{"vocab_size": 32000, "norm_eps": 1e-05, "qk_norm": false, "parallel_block": true, "init_std_up": 0.0147, "decay_fraction": 0.854, "final_lr_fraction": 0.02, "train_tokens": 482200000}
Each number is 128 + 24 x the weight over its row's rms, rounded and kept within 0 to 255. Layers, rows and columns count from 0. Numbers have three digits each. The size before them is the row's rms in percent of the matrix's.

# layer 6 attention output (transposed), 448x448, rms 0.0344, rows 61-63,125-127,189-191,253-255,317-319,381-383,444-447, columns 112-167
098:131132113113127093127136139147124114107153151150157141145098148159122152101133106129137149175124153130142123125101155124091121153172105126100100137149128138132149175093
092:139133111135123131149084149132116126116144145133095116184118119133163154139107148096118116111152100153138096124133106123096135095140129102162143126126112179098115101109
096:183166161135118144116149121145142158176146057138155134101148091142149140112106113141137149114141114145157144086119105144111139090138140120169121152168157100105092116099
100:121125099101093078133145158186119095128108130132184116161112114130128140131128124097171095143139159147105136163141121100144116102065162126156091158160141126110161101133
106:161151124128116147121125147144126102132122182130118125152128142132130096138137129145131120174108153133108098152135075126129161127125131103143145141079082193145146151141
103:083133139162157163126173132105144153118159111129118133094128091121167162091120130081121122122094106141128125122135118151135155127151106081156136118158116107125067127127
099:110092140109125095120129124173137123116140134164147108146142110114112134144137118062163114120139115129165140157155100179154121103090114099127094093149128110112142091129
108:155107127119139182126099128120118099170141108130149103136166143125128141136141138132151155139129196138159115152132117146096103112129140072188156121121105141146119078106
127:123157113118157165114138143093142162138145117125108103077141100101153145135096148163091123143106159138153092146095165128144135098117130112164151113061106116120143109119
085:107144147129115118160136128138105131141147119166152108148131108147128143138101131088136161125140124142119120074100125153113132120147104143122164134162159122103123158140
097:135127116142150147102105134097120127109134155137125116165098144110113143067131155113123096126113127119118116151119138123117120101089120125141111122110167151131129144139
079:148156153147106121138154107136150133163135094152171092112145137162146154135127111121150126143132108116127141135142128125102115130139194099112105143175117111138111136088
099:111108131120106140130127110140151147165106114141180133129124124129119149173108063187167112193187141147136121141151102140127147127081146146122122110101128129148111144115
102:177156152130138155150123125145085125109148165102086122140136113098125125166126137161114120116122127148120074147146141104071105119083123085138174147069081132136140074095
103:145140129136164114146131134129123130080153123154128056130138092122133172130127173077133144086086117137141141061134121148147106150130116102116135116137121130112130156127
105:106137113123089136124176118156109101099113107168143128148123126143152158121132131081148135122111141154176137116110123143177086091127143148150108120129160128139116103159
106:132117146153147144178116115153126114090153153118145084181139092118125183137168155161131142140099120143099147117130111140131112132121135097126148163114111188155092100121
114:118155090158153113076124135148125142154151100124134124094123083110139146099133137169110098130124125124131124124148113118108160154144112128200133113162085124119135146112
103:143122102123118147152112146124123116097108155133129167133141107103121147142132114121142109144185156131155085112122125145111167100137144136137129140133114113131130093136
096:121151129116141095125116168132087107129132124133154130138141177104131118131120092113139147124176148155144126090131137179106128103097168117155131135120128109077128127058
092:154141138163124100122110132114141156158137117175133130145158114173111106134165144160128129128125137136111141159127098130140120136148133081120188099135112152155171120131
098:100119128138117157159161121139158142174130108142146150093141079121153140127100122105136096099099101106111147142166118146151145142148177146123140121160118138154095140114
# layer 6 attention value, 64x448, rms 0.0318, rows 61-63, columns 112-167
100:154103116140159081122112085099141134081125122122131113134149125127146134115135131132096095137061158118145099099131119096079106145129138118104150160160152166172139103129
098:114117110128145096108137135141131134102135131151117116151127076156127135103079108123132103097099136147138105137150132168139147159106138130121111101118137133174115156152
104:115118119107120118105088137169115125196101145134136175121120104154114111111147090085139111121089161157120108171141107127149202103113150104189105131125128105109147122113
# layer 6 MLP up, 2688x448, rms 0.0184, rows 0-109, columns 112-167
069:130116103122165152142111150102128151089106070070126118093140124121128131109113113087114147147112171154099158147093083137090114140125078158157116114079102135119127111135
057:129144056128137156154113127129122112188084175154122139092148151104107126138112113166145117110141124094111180146155112169123105106106131096120144156143136112126107161101
068:165113141110088130120172105144164100141104179140128144087139143124157071164145127153128114114128102153150120156113138143114145104119129115140109133116125136137118165117
076:110131083135107154123155127131143131141086154159120122151121123117146142150115166166129167139154096112131150120140132170149108134086140042145145098150152119091159141129
063:137140136103088123104159107147111118082128143118158145081127129152103115132126115118141096092154141120123100188094143113104105116172113181111112146143046125163132112153
065:052110142135160154129095168149126159102220052102122123141135123133148099165144117113146161124101122151131120090117140100124143169122147183139161108180096144100132119153
080:152134123123108136097126087150145131183110138147125119158143097123122114104139130130113165116128105140141112118082137152129139115126105119107122123127187128147133138123
094:129130105107118174120120111150152143164099123130132069157150128160064102104143139136137195114118146108117111124137141126166077128114098108138124123155131094105155126119
063:121137132117136092136121133147121116145103111101125144149140131155112093185171084120099091117149074116123116170147116104129130117140156183141115144142087164108120166139
094:098169169106112139119135121134128121122118151134142139142106150159129140101146125161121119166174101115138099131146118159134138144144140193144087093123112155108130141160
060:170163096144130099095171187114185175122119132107124102160125138142147115167136132158144182109142156172160132093083135097148097166111176096120158151107117126106120130127
076:167099158117145083133117120125156196098200103133114149084123118137173121087154110133116111141135160172114132095122132106114154119120144128169092184145099166094090131082
071:139154091124119082109178128133153094135109172180138162138120176097121143176141152154151154089132164073148125146090159147148118082131109118108129146160112095186173115151
064:125114149129095167106123155118131074122095112109129150145127122138107151159099121145148078123159091131146139149116151129114152141160133130156108089080140114173096108089
081:117119132125131177139114159135124093147077098140130128181130119143092101019122124094110099108101086150091099129118141088140144103143134164135144116109126121153148111129
065:127181138148157152110129110155128147102112120114106145087122107122203079107136097117119103153089156194142163115142126143111147107136088107132095124084132137058118120121
203:094137120101105176120141116141119135105124160161109122130177133139155115118134093149106139184129132158171170129143102137122118150100129104151152133128101150081120130142
072:069105203116146171164118151126086153122181104081140127164150121148130113131120125136103083125083108198102124116114116098116120149141128147162114137100089147104123096128
078:101134119128143153085092164127094086119064107147127137203152101122071140110132115131105125134109104129089135140119131128150112089143117195122133089101138117151130126139
068:089106134129072099124164065171131116106137103144117135111122125127130146145089141138148094116145126082120101131110163143107128132144090084092091141131112105162158100114
209:160159102093109145164128121155134117112137126131126110130141090147119119161143128133163120130116119158148131131098146100174121099187149125178117134157120085133158130139
060:107121114141090188166129097182138132099106083111144103138114113117087134122131179151113130112121087117177089150167143154168126145121080164099138140154119135139179148158
129:109150131144113149177120130130160125135150083132080138148161139137125141122185108133154122069129154140107169147140132123174108126151138156138126137153121146111131155160
067:132123098135127116094138175141120152140116162183149099137148098132116094124144130156100118082127147187159168097170148099171124164102139112117164135132173105132080169123
068:143154179142144129156101092131127115156069103094110117175137119155120172116108140154117142163128110137089110145076128135147116146133149145138126084129169116148137178104
288:151136131059117134136089136137143134117152092121162135148121136156132112141148135176110127110167141137154117120148126127156122132102129092166148161140109138110148144119
073:111136110119118134162133116112152107053055094112111107147134141131108139168181160091137098148141114104102127113119143111160140145133145181132105144178127092160144093143
060:122138080150158132108065154110117114071130089093112121131142130124104144156116133119135115169119082060128164147099143135126099132137120151144136110139109125108104085125
064:095123176156125150172075093156105138108119091132122104143122107141130159138121137155142131121122150169138129138114160110142129177121121099094171071133171111114129185163
069:103121146134101139116157138161118118196104107144153114138118104122113150161101148160100124095174099154157130125170183122144132126108131087106141114144183120154125156136
086:120137121109115073129172136099138141122116125145132111077127116162196142160140114140111153118132143172133144113074172121126148147112151139139099169119108141115073149149
065:122162184122138079155119134125159162097083154141139146163160095142142145113138148174119137144146150147111120136088150135079134150119098101148105107106127137122124143077
079:072116111103088146154086171115086133119120130072111140141138141146103113143133123139089118088145094143106155137105170150172102133170137145126136133170108113132097085113
072:117113153133132106134149085129173138117101127097149146088141101143144095154125115184114080107126080123113111161111164140074138151109129129108153098090119124109121125176
074:138139161146104155130083135120124136111140098131115148083122101115134135170100114117145134141139083123121155119184164182145152121111108099138111119164180133149091141131
083:111174123163189164129117133141084122171119163131110102118142106085131159161154073123134155129106160129103201124123104149111106140123087113137144126099149085103111129110
185:166125157069112148144166111122115119145146108145187143187129110162116136127121079148156144135151103137111140140128141143114106137109146108169115146108162155104152127128
092:102156144124136125117127112102112112172090082131112165109141140143107149111126071158097128100102112122096153109134161167109146125115145200136150126133109128150141133141
073:066095117147153122146092162150110122117147106157122101140111114120151160141117134129129137150106135099152137143169122124149131130133118099148127129139117138123110116117
066:126143143121116090140123124110139143163114125141090120096118121097189151142145090125118128126109071134126162112092116125153085132138136133162077189138128109118099141099
233:150116124076119139125122090154142138140120132114180130105144111152155097134126124138074115136140116116127179162115171148168152121128093110149071115153089083140168126139
073:116140100131093122072093140149181131149089189146133143106156144103132085087121158118142110122106119139150092135146106157128117095119079079093125125105161129127161114142
080:102131059130122086125161097125139135088065112161151139082126114098173135167115156123159118127168141134133162130116154095117117164132120103115149147138081073137130083147
077:076169125130087151108163152119104137142117131073132119156146160184076121161134120131110155080131125130098113117070139110127099165119134169120159118112127145150138189116
073:145144083119132109167185113120116160139145123132122114079135118160177105159128108145109130111126158168180161118113153110102120180109166071161131111103087127128101159089
078:148152163136161135167120141152145142138180088133151134097164079162144109102109106119100155111109138219146141114128134132097150143139116143162106109112116145123120164120
069:092099156102095153151105155113111083115163166169139140144146105150096073133161112127112087105121135151104104104100166092157161137161197142136116165138101129152132150134
084:184140074130090131121128137168124144160098183098120138120127150119099114180128119151117134089137128156167151176126113123148096130109109128084143130096158112133118187145
068:125170146128050155136175150135095174154123097133129188154118125119115112141122108200138139115157143102136157118096147123171132116125164133124133091137182093137109200117
073:138120182152116167108118111102151065166122112113128164115148133124107140088089124117120105152136080090096105161136148138142170091133119144138137108122143152182136118116
066:111122149133146118125144123108106147176092170142132096203111134133158153103146138128157154144148154092124151137147103170133107098106137143141104148122102137125139149154
056:137130129121127127158113131127171134108174145128117121062128153164169125128112082143126164142142116124143130121148108153119155139143149107130122126111122150085083108106
073:110154143106095166109151144113093148181114206138123150158115130125093160132174123127143162089156148091130111066139131152147122122142145157140150113150162110141160144125
074:083153139152130134139107116151108132119172088124160111177139108122145125151128173120118149133129125178121134081178174117135151140094117101129145102166166139110145142120
141:141159130089113126108129148102148102100123142104120132151151139137102137109123147118075135163168099093071130124118138110157134109163131135135131137143101110147121102124
057:093154148115140160129098171085125115143148168138114144136150133127166146078154121125123170074064093139140099104104129116148114135129128156130131157123144137135144121125
068:080189108101137155159091136128086131093152121096120126186156144143127149124112130060113117110078109157102136076133117059126118102131130162154104149141094132152151098129
078:148160101115097139116175123093122121127140186121145143105122129107146084152134102116121103065141157148123171160134137096170121138138123124098121161145110105146124172149
064:116144173104135193145104112116148113095079130123110132121111106152182142116120136120119096122122088147114116130113138138160167113132079090135097095108156146146127094152
060:079143153118168127147101141144106160144087105157119102192120105112124144153139111141143151143116143124117129149111150102141115117105122154137117125127076136137113145140
073:138168145134173131140074149137133137134137100103079140115130136145145160111113117123118161153149128111087149140115081123143114096131118109148101149121122116103070159110
080:148168145135125146104111110153106125129110125164157115137098128084103123129125139156124135130105153078130099196130135135132106096112096136106138127114170104113157150179
068:110134063103120171179098160164148128170084115155121144162129116124112123112139150114146158138124127076104104069123126105158121134130136161110126113167136134138181164134
079:152162189109106134097125127099126140132117095091097145124131133154150142093125092176113126111152137104105118125101118144170121112139153158151105131141150121131115168128
176:140155175109127122121150117080101105170153122148128152111128146144107125135087152111101126117166131092123164135167134112159097145113079137143165121122109081098146152137
060:146204178121102154081095148153172141134150120129126143133138157129052112127107149154116168127161152087094128142117134138110133084124131119151155132138120127165141118063
076:148124142133114134177136123120159169172147163131117079107110128144168113136112115136119145148122152103135155127140142149134128135111099117140125170146160141119087184142
180:081114111116115112142124082154097125103109165135160117081120120143122117122072132155155160092126153120128130091153124117135139124129184129140136147082107122122137137112
079:139166168110139133099113112098138100121098042127166127146133116181084138073091113146093100114120140128109109174110136114115132137106159165142153120097151133140142116143
082:151149143100113123156137137139180131138129159130140123134114123166142145108139149129113112076094074178134087112116175113165158131123092140134119106131123119170136099159
055:116166122129123138136155117100140105178088119140114127093144134127114151120170136098128099156131103094116117108168129163128143139101149127120151147140112124136182118163
063:103158146132145089149074119127107110093169150091155114103109129143123116131115119082120079115126096133142118150130161096126139141150112170099142149128094133119127114151
157:131152105122111103147130121150144102127075143143131134121098181148130129117112164128106080147183120132129134124132154135147109138171162129095121163157083102157145106119
067:177082146120135095119120111130122110114102118141126136144154127106086125118160158132111121163162104138063169134077147135125132100125130101154145136165158119136097104095
075:125091125097134142102120158130115144135130159165120138140131102122115090150133120140142099060130114146100129121146107100144103103136136146165096127136082135168109129132
069:097110106127097116135169134134112163132126174136118102128114122147125137133135117138117121130140092115163170131147146173151124158140122130098137159132151120131153151196
069:166101098123111120107170085135147156178118140116150111148122142139123089117119108129109165092124167183131128107145153121148118133122118141129141153149153114144154107121
063:084146078147098161127126142126153080123054125117129146121140155102124152170127127140115126110130107104125128144152132133118129131140104079087123105108144112120122117104
074:107171183139141146136137132116128116111126071125126149120171137139129150136127122151125142130139133124103114112149122150139142140125142161158130104146152159105156118108
080:125092127131131147164109110187175099170144121111103109050118123143162113156121121157138137137127118088127095137144128149138137108114151094126116092144156149124123210148
079:106097118140158144154093150126090118100119088105125107141138105129126125125182137127104108158152106141121151154088144118149109154144121131149120137107112097129110082105
160:143151155099143099154118080114161165131096148088132111178134142124135117108070119114114133088158120160158158148122161116170151110119114136147143143153152059110175140124
072:107167183137139112135127114111133138154148104110101158125166147140137106124147106159115118120145093096115143124085126133113120134135131136164118121116127126094099174066
071:134124117094133147080136123139104153133134173121104113119122156117132115123141131087107150171144148149119148099152105145126096111144090075101114145153125087147119105117
123:120172155132174141125140083125099117173133132181136102107127086119094158125111081121119154152110145092161176150103123155147126170130118122147137128141140128123160151117
097:120174152072113124131114135158118109130129137179125119187112139152130142086118112128102105125099091128157101085125155137144167152102142158164129084129131121116120088185
087:123104101119080131126119152140132153125133193132129140097113152149131089135140139132176127115173170112143107122132130130136117122141113146124096176134069137114134152103
060:086093098138126137090103146145112105085157092125139153113132140122108133161120146095143132095131138140105156135110152095063106129121106114118152162115069146100094044133
133:094131151139097090114129094174148136100137109109137090134152118113185097128178127172107167127105113132119115165124151082104130144127073135141098153124106070117157156144
075:102146083117107147166080145121102122127126117130123173071140119139139091149140103123124112083129127139127135131139144109135144137137147132127117120122146094129113148119
067:138123143128137118072109117148158126098132081102120132148178099157138094098136189156141149153157109145129130162082142097118099119125117126154112120105086137105115125091
218:133084152134136129113134094106129149127158145073104124107137126142155128144128109158118104161180119145106136106107162113102122120112147092141119141128106095129132167136
073:112123107102135122128103136094171096112117111160157120123129123136126133158136157147128110151124108119108078131111174137147144110105153170132104141125168104155145107175
081:134131179146116171107096117149144137130148138101134137078126118135169105127137137143155121121156102108141106174157146158141174083137099147106093109131135144116107140159
073:094114133121145108134085142138152148128109116182103131059115100140162122095138129140123137159130149113113106083142123142129143133098143140137119155150116150097119151127
078:069118159109110175161053123138123113095143115155123141100119080097154122100135150134141115115098093109121109140200152122139157122136099137147073091123111111146139113172
064:116138110091123117125149143137127147137090122109138116171124129148107095074154169125092122136162168177150133173086125113128103106148111169165116120095113098179144100100
052:136122152139125142096173123161145121165080081140157114096096123120121073118144136167114132127138127142092108130111136156129112147117122104122169156112121105150149125086
068:107109174111152080180097155124144117116145153147118131123132121141114170133138158156124141107146084107108081131073141106143137085113126131154138163159122141131120115104
064:125144180117152177097089160135088132164124099104129104158143140143099121119117114104099136164098132175105168123153128108100104133120148111140154108074137115175093136103
072:158138177115170115062118123146094149140164121137138116152132122125112105140109100159115125149112172156151175170070113102113087139123127086127131141082112126109115157121
064:078191111130114148159129113141104105145107117108121135111101143163146112132113102104113104094112114142145168164141141101104124125138102141159106164112086124112115135149
060:180151129125142146110090126103110122093115112068139150086149143141076115103093139119121136117149131147125144149093162139087136133112114135140137115103182101135092091129
063:154159151120141167078141130142120176113127158138127117132116131134113108182114083156155165117140177075093182176152121143102111147126126155113151147148106131100128137174
062:120139160107118102089183112116125140107109164116133108172165158143108123124134136122129113085126128170145151131100139063121084143147129138138092149124025103166120112101
114:126168163134120123148132093132134123143131177135118097110128109156115128133098112156075150100121120100119182167129166110157149149171131137130150090138141091130131138164
076:157132176121172112105090099149138171154110131058096074151123131150142151098118143123114171130142117165092120140096108108111084130118091107138149126092120130113062106106
064:121118171124113118144102167138118162124175092102134113108144084180112094095129128132091101139127113191132133114139159117126134142131143106127137080121140143148096124126
080:157073170145151101146107110096114133137124106143119133087116124124175138111114087151118155126115141128101093167062115146121185190125133177108105127132169123125120153159
077:068164111111159179114081136136090133140128106140123109144165149144074076122140090118107162165171154117088180137132127121128101133153150152140124162153119116098137141077
# layer 6 MLP down (transposed), 2688x448, rms 0.0117, rows 0-108, columns 112-167
058:146169141125080092156150127152122118174152155177084097136136160170117114121141116151129124105162123119126105110121177118149163104152182117143135119155132142133130132120
049:098141185103158110090126128164148156082116130112113119159106086145144114123162168108113122153095101143141091123110119118103125160129108170124094088105153138107129114136
057:115122149174155131128134120157108122130106116160120120124095109120066163103142139113128132153115098124160121108156117107137129107137146158129120137121153132095115112123
064:146114128157151134168136133157110146123151148091134137125134109115099130113123100101113141118080121154117117156137087082105171129156121151125053115063122112132124110107
043:145100129142174120107123137128149094186164148143099135139100121088141132132167105136113122156126104138137149148158125129148150105109139112105135146130194155087120142137
046:151164112118102104175136110086132152168078145116126112126143144082117150108112131120130131112116111113087122165137144139130123115137117088121097111068136129159097146144
071:134118077157146110106118128143132124070126092137115160099137154140118116122141135125155125144109135123152161141160130096131134126149154128130075150116093133112133116106
090:127108138151151090081145154134179154115147186139098171110152114075192151139149130136122086120137091150131151129117089124118161121152167108127075105106094182148086110131
052:126136128135160158176153130088102134119128139152128133114145124107141124106103169114189160132134181139138127110139152143125125160136094112140150101120130098142138120112
083:148165150162174113108106166085132134161151150128133125125159119110132122140098153115137128064089156137126187122136137093109102139122127100103158119137135145133147114103
047:100147140115115141154136090111113122127128097150141162094104141079101142105133128097122143118072109092105131136187132144117159115116077137129109120139141135154142157106
059:091131171123155170125130125121146090160065141122122119159137151115077144119102152146161118131082146092118101163110107142135073107127121133096165111107144142174159128148
058:123116122140141162124097106148116125076120110101166094144091084105120124099144169119089111144103078171134117158164113115120142139141132138105095152109100132083114161138
042:119128111090165126178139093117108154112129153129099103134139131157123110114120127121120150116122157126137100102129108087134111100095122156145172143108107144105151143132
062:121108146123118108138129129144119137121117131118114148079133171103170111168115107194121147092168168114134145131139136158139102142106136125123138106143126110109117136127
050:105097154085121106128133154135146094130080152148101081162138206155059151114120135145171166132130080082125065144125115112154090161105135141184104132118125135145134129119
209:152139117158147125157102159110127107111150103100145167147118165154090158123117133168152121114155115110130110142163103097120097146118123187089125128108147166125139163148
055:157116108114083073161119085108151119153147128162105110104127141104120136135125150132121126138179130085090145125115143174143188104120144122086166144159144146146144138135
054:100115134101127090178166093119115166125167175116113104085105168137194121124121141120133137100148155105159123144102131136099112177099122089131145122142108135116123108099
056:143106143151186179100074155122161151133124157092158146130125080109147091086123104153126154117105134156098129171149059103134126127095155159152117164123142161121129136124
224:119100132158110110091160132125134133145137153173150139100125116095114136092107129142108160190128132123152139137153092137109088119108121097098196111121114150109093143149
048:142127117126147076154144130088158124168126166146114134100166125135135150147154133144152135117165131130113157104124102101090153115132154118145066099123159099105097096104
123:114146117122158120090122111112095112133106149123209110107099161106136106137123148120102127164114112098140085146170147128098169131101141108124123132099117108130148120115
052:142125180077107151164125061136113158152130123084104152141119146136132149134126112067138141170124101117117106143109138119126149103120137134140109104116147145133144125104
048:107152122146116136102154178133096131107149165138155145091165159147168096112133136119120142101163165126170165107122167112103097124120102120084153144131102139140131085154
264:131116135127129148172151159126139149146222096146134163140094140098108143116131175109131120148112125167102141156132096133123109137118107093103117122076120110122114148118
056:115128106123144131118099142107104133159143117163115169092116123095156124124102136168112140096104169125120134125148144119091099103124106077121158113111118182126123147121
047:097136116119083111082172102087132161145117134149151092154123157105127149114150136119136155112107142158098123128162135146112113111119105107131134133113092144138145159121
046:140119087102140108167122124143145120162133133137137137104155140154105135110137102084115128135143073110112147097149102094134145081143112157164073146135120160113089078145
058:163116136092164128158105115112103144111146120119143137123130132119168118099114130093103145161093100136135150144092123093138152139114150145141104135123124129122131116094
072:153140117162132144147144150106132132120128139113113141154094175145066136124146148088137109149152139138116119103168129135130107130134115119133165112169153131149152128109
053:126090140144176162098092134113121101153120132106116131129101149151097125108118088068136129148126100115126115133120110118174147144118165174129169149147142143132120093092
072:134154142131166095142123093148146145138148093169146111153127128107142171133139154106155114144108114085121128133148105092115121148089127117118142121095114130154175142155
058:131143138139098135132119158144157100149106137147117156165166146121122169081145142085132148179127113122126146114128078135195130115135166125155092121150116117153133136105
064:121137121076157142125121102112111136140127140134134107176114108151128112105145180159141126144112101114117109142128086087099107137123110156137133136061135151128148107104
066:133156152061081145118120114154146162115143094108145141136114167184125088086131164128116103163160110106145105146117144116130177110117169148165124120164097133172128112145
194:143119087125083138181160151101165129119138117125105149149174131095122134134133172141137091155147154138118130099126131100156140130157131151160149132150148147153124067147
082:129150153137160143107084130152119125088143143098139102150113136130115096117133148095143134112159122131142119170146118101154142109106120131127117145106136125121119113125
052:144108152121080124132152116130118190144166125120133128156148097127086097133127128142124119121147158135096149132097137149075103112115127129144099115131134107152135134146
052:114147140154138123096127128125099124110155112142165126143098129155086076132137158123120115140151160120159149154178151101109173119121117123106156120110143136147148098118
545:136117121082110136115135098141139135137119118118176128093143127171158098133125115149085111135142119117127160151119175146168154117106098107150066124143096068133163135133
060:137113146128135113143129099149091139120139139111124137151079101089115163138139117176123135109138141140141162171143149115175149107141161161149123132119120133101133132078
060:125134196083109158128127166158129143153142151115108133169115120126107143114133092123097121154085088128091089146148103138126179101108111134172114096127185164134145193108
069:138119153122181142122097092163153139132120110142166133078095118080155123067128143149143130150128125140138127126186133132114148086145111123124113150130121125111122106115
054:134110149158164178063100135114126128112130111121120136172128139112116129097127119126137157165130137122089116150130106160158111114153104173109164158128149102131157146160
066:125117147135148158088147082127132121129107163099101116164106169150073146096133171167161109145154108073112135146106132122178130142130138146124133144124150131128133111112
057:118098083147169103141120102153097157142094095122115150100151117083155149130137135108131143156137103117175128140158143141151105107093103127123155141116158126117137113102
080:117126150124153119171162117134144128083142103154139125130126102125120117111133170123151122149122108103111117108121128105138173127144164154165109126148128154104124095105
061:112120143136208110151103105125126123116123149154152076103122118120133117118123164081148124168095095125138122155156095103094103152113112130107123154092111143132151077135
057:108129097084125094083127117164122145113141128134141106160138114137106120127128146179139138118123167159139147129118117107116069145159139137125093099113081105101121139125
057:134142107111147132137116162156129104085140110132113116099117112106119093114123121136078117112111098131138124128109152121119158171167140109120092080125157148120091108121
048:121122096127123134098107118130114160133103150116164130161115135124111113115128140144110148117112174137117114132104123094129078124115116113118140129096112072149144151142
063:167143117159187110165113116180123097084130055132109113085091099112171128140125148146120108131121089136112133174130118106110108118099128102110110107114102119148124131121
056:144139120096125130137112156094140169125117127100119162100145136146115159114111120087151112123111089132142145160109098128122135124181170143119077112071131121158107120136
145:119128102184159145148144119150106130123131117131101166098100116106175099128141126097139129116098135131160121126121102164092131129109131091137134125127137195106154165164
040:168102115143125105138155100131131142132125111130142149100087155124111152160146150118163081122185139105132148154159149147148143132116151129128134100167109089138119129107
049:146109115139158121107145104138167125125135073140145134095114119072101102134158154229185116138145174095129134183112171201102112107136158094091142119141108156124124150151
065:114121143111162138133119130139106108142100112149108118139105100123104138122128170116169121165127079119144111125140114151098159126104143131158109089125184138073122119084
050:122105092143127088158158155117139138156145160161114128118138149115068136107119125145156117112133183093107145095108108138081099123102177128122124141113104121111131140093
049:148099112114119139130115107141136127102139103112134151107136132085129103108146171137090121129107119142132151140138147145140154142154143100128111126124145155108127127097
053:109128118119071113116180134099132098106136154128154110144176151132131074161136139113124095116088188125148131124117178141073156184120111144120193133127126117142156105156
066:135117116126113129167130162107128128126142128119111132096123114125122122131157141100111144139140110145162170107117125104135176118157180105126070134134108177114104111082
057:140126149182148107093109121141102139076122136117128131101148140094167086138125090162125089100132161169119150185148141155081128116134115107126108161098154101111122121169
067:118092097172171126120127127145122110147133147141142114121130122129120127146129159103144136136105135136149114146125122105046096137088107086091125122083096122135141094107
177:118100093133156130105141129181124140112123114104106072154128109110189130127190125160154143138106144114129097137101123143103173102144136095119069126136099148179118158132
045:136088110141129150118128066112149138092092139109164090131094107122169166109133134129114130168092111176132122144149147122137134157127119137101085129111109150120106112123
068:118126163122196131136103138151122112116115122154107152165095106134075099136142155121114110152118117121083133124132100108113133150140141136133104110134136127136127106122
195:165146161155111132130139172140133140094126089117102122180137150132145130155162142085055122156103154127106151152119089125139163130103086147099111124133154138111137102161
066:135080081142120125147135156144113139150162184143110129113152178109155174151152135118139152120187148112141150107115138121151120116165138117111098120120099147105123152091
064:107105110137141138106108129117140149117128136108140167090148160079116133120127134151146118139174141089121185117134096162120063092120164133136126143101084156101150177101
042:143096147153128114074120129140071149113173153126141128118126132107163123138083125184097127116167153150141158159153120127132140130140091130134163096143174113136101101094
044:116113096060148173096153153141179126171101102152125165154135148108132147088150120171183151140116177104130118157118098136142121131121164120180053132072138139126114132100
186:142096146125147137111125132104149153104150118134122118121113071144142109127146096148133201143138144120118132134126103137111142118096069128146138078090127166102143171133
056:095152126128117134158116124114101160140135166131143117155094142145145130127103104078112143107064119134169105136133099096105120169099140140109122110068123134105147129117
066:115116127129146145134124092122148128135120139111166101138111132077124128112131133154131161135129134119145139176149171201112146153115121136092165141121124124085136138138
056:152100168168144136134099125148128119152145128122172143149115138103131133113115123113123147140106129147132108119123095079108152111097109101142046142120133136126125116088
056:120135175121144138121085159134115111076167126140111130112131103118180119123117130138131132152140132104116118152095116132120126136126151085122128131108116146089117175167
053:139127151046144115189140084133113152143147109118137088128088102148098094135108144103120132125134152136154133121107126105147163148116159155168140118146127136134147120112
060:132105079161127128140088097122114145141136123131137127130126151164133104130128110114127116094143116116147142162156143135117117080115125101102152151120109088158111140157
064:115138094148132139131115154119133146095118126118129143165152096111096123092138156113135153115129143159136136139122107111091103154188101159120096142096110095134135077142
063:099147145116086092110154137119137172159131144145144142143162159130126121119091126147133162129103156101123127132129108116108150143106125103105155124140135146149131160155
156:131099125127133152129151185166164119080151091161147140130112107152180103133100113144174112152107112079141074137125078130108110122145133118145100116086085151148088117126
062:128109167122146120129108120153141125103117140149165114144120111138097111098116161095119103168109117142141099150152122090154139123113115125130102108130127093176121114140
052:131123126156139114131107114118142112097150118164162129144129099134112104116124115147155095122088121105126124167079135095131180154108160116135154113144117160117129124153
122:140117096138098132128151149122134124112131124123142156162124177167154105139153166139166091133176138127085116099116156108112131109140153115144084150188097108147091155119
092:120111093169151114139123149082129128131154122124147152079150118121135137144149162146115132079171171104128140149114106116117083103096139100085116166142076146159129141108
080:125137150112193128146113106146137083132086086127116131126100086083125163122148102146125112157093099130116139149136140148117127126139132142141129116133167151119140110142
049:160147153075130114119139123123125181143116174116116116192156097087136144122130130129107146128118115156104118102121119136188143136149144138116133105123154139151123193118
133:108116084128141175164151210138106107112152182146111162135123160128098136138108111113154092128149141136133115090138124115106107093115166113126147083143139139144108113112
057:109107199159130131149127109132120151155112117120144094151121139130120145123115140140146141194135092109168128121150168158139114109111103151140177149146133145123122127148
057:112134141154092103124160120092103133175128190146130131132115181078137152123125065100126141124098127115112111109133128124160129163126124138088189136174156134138135150128
204:083151101140128081186144116108133106154129137102109124126119085111105108106149120094116174128131060127098125143088087115100116120127096113128179095161144105132104111114
063:143134105184104139148134133120120176135158154094123139134152172123130121117136128145112150094148121134173174123141116131126112115155148084110152111128094170111106168131
063:110143104111161110107137132116121114118118124141119134167148113093125113114137156113109107121105131142123178125108115131111058160125150131137173104113094129146138124140
058:127121131125134141125127148136111103145116132098153103184128150115131121099090120147139134091107152130141159156096160111130119149136122123113118082087152106165131111149
061:173144108132130106203175152134157148172124156099111122153125137132106138150125125172108156148149181138138137144077118131106100135124172142124104168136119177117070098101
049:151131136177148141158131147091144116151157165176100131137109173136151155149112087097121131139134132129147127103136166104125181133110172099131131140172120144092090153133
039:135114133107118126116109113103131113111133128132111120131117142145129165105118110102120157178128070143144178145130167092161182108131135145127087100141116137116101150134
052:117151083144126117105156077122155108136126075123107112113101151169134097148128103103144094121113175136133160117140151150086086132127151145075121104128127134134121137158
039:134124141147101114104144119105115149086144151124110136105147107107160114107132124155088152138173148116117136121093169155179143157123105133114167087183120129094150123127
055:127116084177115104154138130112165133137154179128108142126156134132126114124129140080119156106133120121120108109145120119128152119138169121107128104139158145093127126129
049:156103154120141146125105152129140159108136148108160131173135129119105133117146164141132132137161168145099124132135135167154123118159143119147098088088112086131139131123
046:104140134111109111144124120160140133141125129149112099148118126164157139112150131128112159154124093111114094137135104071146141106156141147160112114115084167087110144132
050:124118096132111123124140101113142084124127146121116111135124120154120110131155159065113104142119088163131095085138138094149156131152143090131085097108138131145088125112
056:129121171131140117072075100149164126146150158132162146082112093072142121118110126171094164142114107118125115138157140166147147112130110117111145113159177150074145140140
116:144111150145145130117108144133129139087109110098151140154147134107128124122163127120164114187151111136117091151147108172104120105104113147141062160109102135109125132108
063:127145138107076103084161163102144064088154134158109162108143120102139103144134103133114115115111149102122136090119151148098140155132133117147164088177136147135154157156
050:117111123114146130130124102125171136141123147133128137197099175083136163111108125149156156165108156123143148142123095128143132139132072138141100168108143152122148128098
069:121146118131123127097162143140131105117117135116127112131163177156085106121141176106128127134116147103143139099127143072141078093152155086153141142126107125106108100110